config.yaml
n_kv_head: 3
head_dim: 32
rope_base: 10000.0
lr: 0.00943
lr_mult_o: 4.0
lr_mult_down: 2.0
grad_clip: 1.0
schedule: "cos"
final_lr_fraction: 0.1
train_tokens: 129900000
dataset: "wikipedia_en"
Each number is 128 + 24 x the weight over the matrix's rms, rounded and kept within 0 to 255. Layers, rows and columns count from 0.

# layer 4 MLP gate, 256x96, rms 0.211, rows 48-78, columns 32-63
[[154 142 144 120 132 117 136 153 125  99 111 142 110 108 129 142 134 147 122 153 118  86  76 124 106 105 182 123 178 167 126 115]
 [152  99 151 138 117 131 112 115 127 187 154  85 124 122 126 128 138 192 131 123  77  99 113 100 135 155 137 143 153 105  94 163]
 [113  93 126 142 114 129 150  96 146 135 122 132 131 112 130 112 155 145 155 141 128 120 122 118 116 136 104 143  83 127 134 132]
 [ 93 140 148 132 135 135 121 122 143 142  99 165 138 101 111 100 113 132 142 137 157  89 117 146 153 128 140 133 110 115 127 134]
 [122 128 115 141 140 120 138 112 122 187 141 157 132 103 146 157 128 126 135  92 120 134 150  97 176 144 127 114 129 195 159 118]
 [139 171 169 156 143 158 120 132 105 143 156 107  99 138 148 135 145 128 142 126 135 160 108 158 136 121  81 128 147 131 128 145]
 [ 83 126  88 130 109 141  96 103 138 123 105 115 167 120 102 145 110 119 148 118 152 123 125 119 125 117 148 116 114 127 125 106]
 [129 128 174 151  88 133 197  89 140 131  99 139 131 124  99 144 156 103 116  75 110 146  76 133 148 163  97 132 112 137 116 164]
 [139 139 157 153 109 168 131 132 134 173 117 134 107 114 161  80 116 159 102 155 116 124 175 143 138 116  84 176 154 122 103 192]
 [125  94 100 126 117 181 109 126 113 168 150 157 157 138 127 104 116 116 131 137 121 145 138 128 124 105 175 108 165 116 124 129]
 [120 152 127 129 128 117 106 120 120 141 172 165 151  89 142 104 136  80  99 127  93 116 125 116 128 117 151 116 150  72 191 122]
 [120 125 121 134 103 146 111 121 106  86 198 111 107 150  92 134 159 118  86 104 174 169 144 118 171 138 127 119 122  76 131 108]
 [133 159  90 123 144 142 136 149  92 139 132 107 156  91 105  87 153 155 107  99  59 159  99 173 105  94 136 129  89 113 176 119]
 [150 140 122 149 107  86 130 124 153 182 129 120  90 122 142 110 117 157  87 185  48 139 123  96 150 151 149 117 177 123 160 126]
 [114 124 176 195 105 125 187  81 122 158 120 158 164 139 132 174 132  67 123 133 147 148 131 119 210 167  99 159 140 129 101 135]
 [ 84 129 108 143 144 135 111 114 111 107 124  82 131 111 160 139 149 101  95  83 111 129 128 103 130 119 120 147  90 117 128 115]
 [130 150 179 143 129 142 146 130 155 109 130 121 122 148 143 127 179 125 126 115 122 195 124  88 140 167 116 144 108 148 166 105]
 [174 118 150 141 118 112 127 116 114 100 104 134 145 134 140 103 136 162 130 144 122 136 129 136 164 116 101 146 126 115 139 115]
 [114  76  87 145 159 121 133 112 138 164 127  82 116 136 104 154 143 120 124 128 104 119 127 100 152 109 102 126 162 158 163  99]
 [142 120 110 104  87 152 100 149 145 158 116  98 112 148 145 128 114 150 110 174 147 105 116 108 134 154 126 126 135 167 204  78]
 [135 104 110 128  74 139 159 141 123  77 135 110 164 136 123 153 119 115 112 130  83 119  70 133 120 118 109 139 135 104 140 111]
 [150 114 117 117 126  77 138 121 127 153 121 147 111 117 111 126 139 127 121 130 154 148 120 166  99 114 114 170 156  93 145 114]
 [122 118 114 176 122 129 144 140 118 165 123 155 126 124 142 153 171 130 125 102 112 166 119 143  83 108 124 133 122 169 158 204]
 [139 142 120 104 106 170 119  88 110 206 136 104  88 141 130  98 129  95  87 139  94  91  63 120 186 115 129  98 151 136 146 126]
 [133 136 163 167 106  91 130 106 116 116 110  90 121 135 132 144 156 164 169 124 105 178 145 122 136  79  98 132 156 123 132 130]
 [132  98 173  85 137 143 147 104 108  76 173 124 154 163 100 109  98 111 113 121  64 145 168 107 119 141 113 128 152  95 132 152]
 [163 121 130 161 126  99 102 175 143 166 116 134 116 100  62 130 155 103 139 160 107 127 136 139 123 161  79 121 107 111 126 106]
 [148 149 140 159 127 148  84 118 132 146 168 127 148 144 142 125 104 117 119 121 130 128  81 105 104 124 134 135 125 139 116 150]
 [144  93  74  81 127 110  86 137 113 137 102 156 108 140 111 135  94 111 122 127 129 114 153 108 160  84 111 117 162 112 137 122]
 [118 144 135 185 150 142 123 104  99 111 134 184 164  98 121 112 130 130 147 126 120 110 125 144 158 136 116 115 124 177 122 114]
 [129 169 129 130 158 119 102 161  96 108 149 141 127 117 129 104 136 138 114 105 169 171 145 133 133 100 135  97 117  94 101 147]]
# layer 4 MLP up, 256x96, rms 0.207, rows 48-78, columns 32-63
[[127 103 160 143 125 100  97  90 133 178  80 107 112 127 151 145 154 128 170 141 163 115 126 115 139 131 134 165 115 145 131 145]
 [122 142 152 146  97 144 114 119  96 130 149  85 170 106 138 113 146  70 167 162 144 132 159 123 139 154 136  74 146 144  86 103]
 [127 151 130 128 111 119 157 113 110 104 138  99 114 116 134 167 141 117 145 107  94 121 145 128 149  97  98 174  90 110 136 148]
 [122 124 104 104 148 143 107 132 143  84 177 109 149 113  96 140 146 123 129 110 113 150 146 117 154 130 107 155 156 126 175 148]
 [160 120 177 137 115 116 172  82 117 129 129  84 155  98  93  78 129 122 157 132 162 139 103 137 159 112 151 171 120 149  81  84]
 [153 150 147 144 141 154 100 125 178 104 129 122 164 115 107 100 167 128 154 126 131 102 141 126 139 152 145 171 165 140 131 122]
 [134 134 161 138 119 144 130 144  83  81 139 151 106 141 120 141 154 151  91 141 155 110 122 133  81 100 135 128 116 161 123 132]
 [ 80  92 149 156 103 132 107  72 112 139 124 108 140 133 129 139 164 112 128 130 137 177 146  68  66 148 138 138 123 125 136 118]
 [116 111 124 130 116 127 120 166 129 170 185 105 132 136 151 118 109 167 149 175 157 136 133 104 151  73 162 117 135 138 169 118]
 [137 138 148 114 157 188 145  90 173 169 143 142 169 113 116 139 104 112 142 153 122 150 140 127 101 105 171 134 122 121 154 135]
 [124 133 133 110 104 158 160  91 120 141  94 143 154 105  99 111 107 123 127 103 130  94 142 143 107 112 110 141 161 157 139  89]
 [155 180 160 158 124 100 159 131 133 109 129  72 111 143 127 150 152 111 175  36 137 142 128 138 131  83 103 123 126 153 131 130]
 [119 165 114  97 129 163 118 144  78 121 127 134 138 121 160 136 128 127 106 132 103 103  80 150 106 107 156  80  82 113 176  96]
 [125  70 142 138  92 115 127 131 111 126  85 130 123 141 129 138 148 149 161 138 184 147 112 176 159 114 113 119  93 171  74 110]
 [119 105  96 104 158 166 126 116 140  86 127 154 139 163 130 130 124 153 148 115 133 140 160 144 124  63 140 119 145 123 131 146]
 [179 115 113 152 105 139 141 118 159 143 154 131 111 118 142  65 113 110 160 125 120  63  88 106 144 108 125  97 154 143 163 181]
 [133 146  77  87 129 121 165 146 117 118  96 137 162 128 122  99 134 142 107 114  92 111 102 121 139 101 104 125 124 121 175 143]
 [148 141 150 121 138 106 147 119  85 108 135 118 135 141 161 131 127 115 120 122 137 129 131 131 127 100 166 111 146 147 135 131]
 [124 193 146 137 121  82 119  87 149 115 136 149 150 140 164  94  78 132 170 144 104 116 102 122 136 168 120 131 143 109 145 139]
 [ 86 114 137 131 103 103 135 113 170  95 132 102 129 122 100 127 125 101 119  96 140 181  97 127 121 143 133 162 145 128 113 155]
 [159 118 159 160 143 180 110  97 106 118  98 114 133 111  67 132 144 133 123 119 153 187 141 158 139 139 146  99 125 104 110  89]
 [ 86 110 109 130 155 180 126 122 152 130  93 132 134 114 139 132 119 133 134  88 124 143 143 126 153 127 130 110 129 143 129  96]
 [181 156 120 129  47  95 138  99 141 117 139 169 151 138 130 153 108  53 122 142 106 164 135  93 115 128 132 119 146  79 172 117]
 [106 142 125 142 100  64 138 109  79  99 103 153 157 122 108 116 102 144 100 184 116 130 157 131  69 104 100 157 126 113 121 129]
 [125 157 123 154 108 171 157 142 126 114  90  87 150 156 127  92 155 149 134 134 142 147 141 120 110 146 156 113  83  87 152 145]
 [116 115 122  97 143 118 120  98 137 156 145 102 141  94 105 124 135 152 160 123  92  67  90 120 137  86  97 158 128 183 155 115]
 [169 122 171 135 128 138 124 143 102 151 127 123 148 131  93 134 163  87 149 118 119 125 121 156 114 143  98 143 130 154 103 122]
 [137  83 132 108 119 129 105 146  98  93 130 126 133 123 114 105 142 166 169 156 168 109 106 124 147 143 124 123 128 133 133 125]
 [104 122 143 133 135 127  73 116 163  92 119 158 106 110 143 159  92 143 133 141 143 143 110 142 130 137 126 114 167  97 104 178]
 [149 156 141 117 121 145 104 109 133 145 122 137 122 179 115  96 156 135 119 168  80 113 118 101 108  98 122 124 141  99 119 120]
 [119 133 105 104 133 135 100 136 143 168 113 160 172 123 147 107 126 136 118 154 115 104 112 134 129 119 148 121 118 102 155 179]]
# layer 4 MLP down (transposed), 256x96, rms 0.228, rows 48-78, columns 32-63
[[ 65 130  89 140 137 119 124 183 127 112 144 160 178  94 146 106  98 144 101 112 128  94 146 108 133 161 119  87  75  57 209  96]
 [143 105  59 112 108 109 109 170 122 139 149 143  66 134  84 113 139 134 103 153 118 135 130 175 150 157 154 132 102  95  95  76]
 [101 123 123 117  99 110 127 134  93 127 162 124 108 105 142 163 141 152 156 147 113 113 146 124 102 110 155 103 101  90 121 134]
 [125 141 130 114  86 108 115 138 129 102 105  84 122 117 145 134 170 133 119 136 130 147 138  98 101 131 137 115  99 136 178 120]
 [102 176 149 107  88 143 138 153 152 147 100 128 147 127 130  96 146  83 137 129 104  71 145 118 162 115  83 161  65 165 171  99]
 [160 149 162 123  94 140 112 123 145 117 165 119 135 125 126 150 140 113  90 134 124 167 140 117 138 127 112 141 105 146 100 134]
 [161 135 146 113 200 149 133 126 109 136 108 148 141 161 145 106 129 123 124 110 134 115 130 139 128 145  98 123 146  98 131 142]
 [163 112 128 160 148 172 152 162 132 171 167 121 106 166 109 132  97 135 131 132 125 121 134  88 101 134 148 151 131 122 146 173]
 [106 100 149 126 129 104 123 127 147 130 127 135 143 102 122 116 165 118 157 113 148 185  85 178 122 171 142 143 124 139 130 114]
 [156 154 112 131  81 132 111 129 100 127 130 154 104 171 175 136 140 157 131 129 141 135 160  95 128 135  72 111  79 136 143 152]
 [129 122 112 122 141  96 122 150  81 128 128  83  86 154 128 130  93 126 147 143 134 124 145 131 139 118 132 101 112 130 144 128]
 [ 84 124 141 160  90 138 106 121  98 125 155 142 108 166  67 116 122 149  70  96 145 163 124  85 136 157 134 126 129 138 107 138]
 [130  77  98 131 132 151  88 104 149 105 111 159 183 152 128 146 152 131 134 130 157 168 130 130 127 145 157 149  77 144 128 147]
 [131 173  97 126 148  87 113 145 171 127 100 150 100 131 146 111 146 157 105 157  97 192 123 131 143 132 146 140 137  79 126 124]
 [153 175 153 167 129 134 135 141 151 148 143 170 156 110 128 124 143 121  94 140 151 167 175 123 118 131 155 138 159 106 120 155]
 [124 106 127 108 149  97 123 117 146 142 105 184 116 122  92 131 140 110  90 124 148 162  92 147 121 104 179 165  96 136 120 130]
 [131 138  87 110 101 160 132 119 150 135 141 152 160  90 120 122 147 108 104 110 101  83 136 144 102 107 122 105 132 119 137  86]
 [129 109 149 126 142 167  82 138 116 108 141 173 131 108 124 116 127 142 169 108 122 161 143 137 156 113 101 119 128 124  74 130]
 [109 110 148 136 163 161 101 125 156 128 164 127 129 127 142 105 130 150 131 107 107 132 163 113 190 112 138 154 137 137 126 108]
 [154 109 119 160 162 144 138 112  94 149 109 120 136  85 121 145 136 134 136 114 114 111 106 124 123 166 135  92 110 117 113  96]
 [112 144 133 117 147 120  87 133 127 132 131 134  91 168 131 120 135 148 140 135 165 113 115 130 149 111 104  92 107 151 139 150]
 [121  80 138 122 114 133 117  98 123 135  82 139 115 100 123 143 133 122 136 103  93 150 123 132 111 119 116 131  99 144 129 115]
 [ 92 116 118  96 118  91  87 137  92 127  87 128 110 162  76 138 194 138  90 133 133 112 158  84 136 107 147 118 137 131 122 132]
 [115 150 120 140 146 175 125 141 140 161 126 126 133 132 158 164  44  77 112  57 137 151 110 151 118 114 106 162  93 104 167 165]
 [150 117 130 149  94 126 103  66 126 154 103  91 108 115 113 113 149 148 140 149 139 150 140 135 149 125 132 104 140 139 145 125]
 [147 142 148 113 113 103 166 118 136 142  99 132 127 102 136 140 125 146 110 140  88 101 165 114  78 174 110 167  91 172 116 175]
 [162 155 155 172 146 117 140 121 131 129  99 148 144 136 115 103 150 119 148 120 104 117 135 105 139 173  73 166 150 132 123  87]
 [136 158 162 117 121 135 117 102 122 145 170 160 118 112 149 146 143 145 156 138 145 185 153 105 134 102 103 124 138 143 122 108]
 [145 149 118 126 141 155 143 130 111 169 144 106  96 166 190 181  97 126 121 135 144 152 154 141 129 162 117 144 154 142 105 116]
 [131 123 189 146 114 100 146 101  60 157 146 145 148  98 158 119 153 164 123 149 130 102 161 129 161 154  95 153 155 163 136 130]
 [110 149 122 145 135 147 148 104 130 166 103 105 176 109 153 114 140  91  92 101  99 141 138 156  95 112 128 136 146 142 159 124]]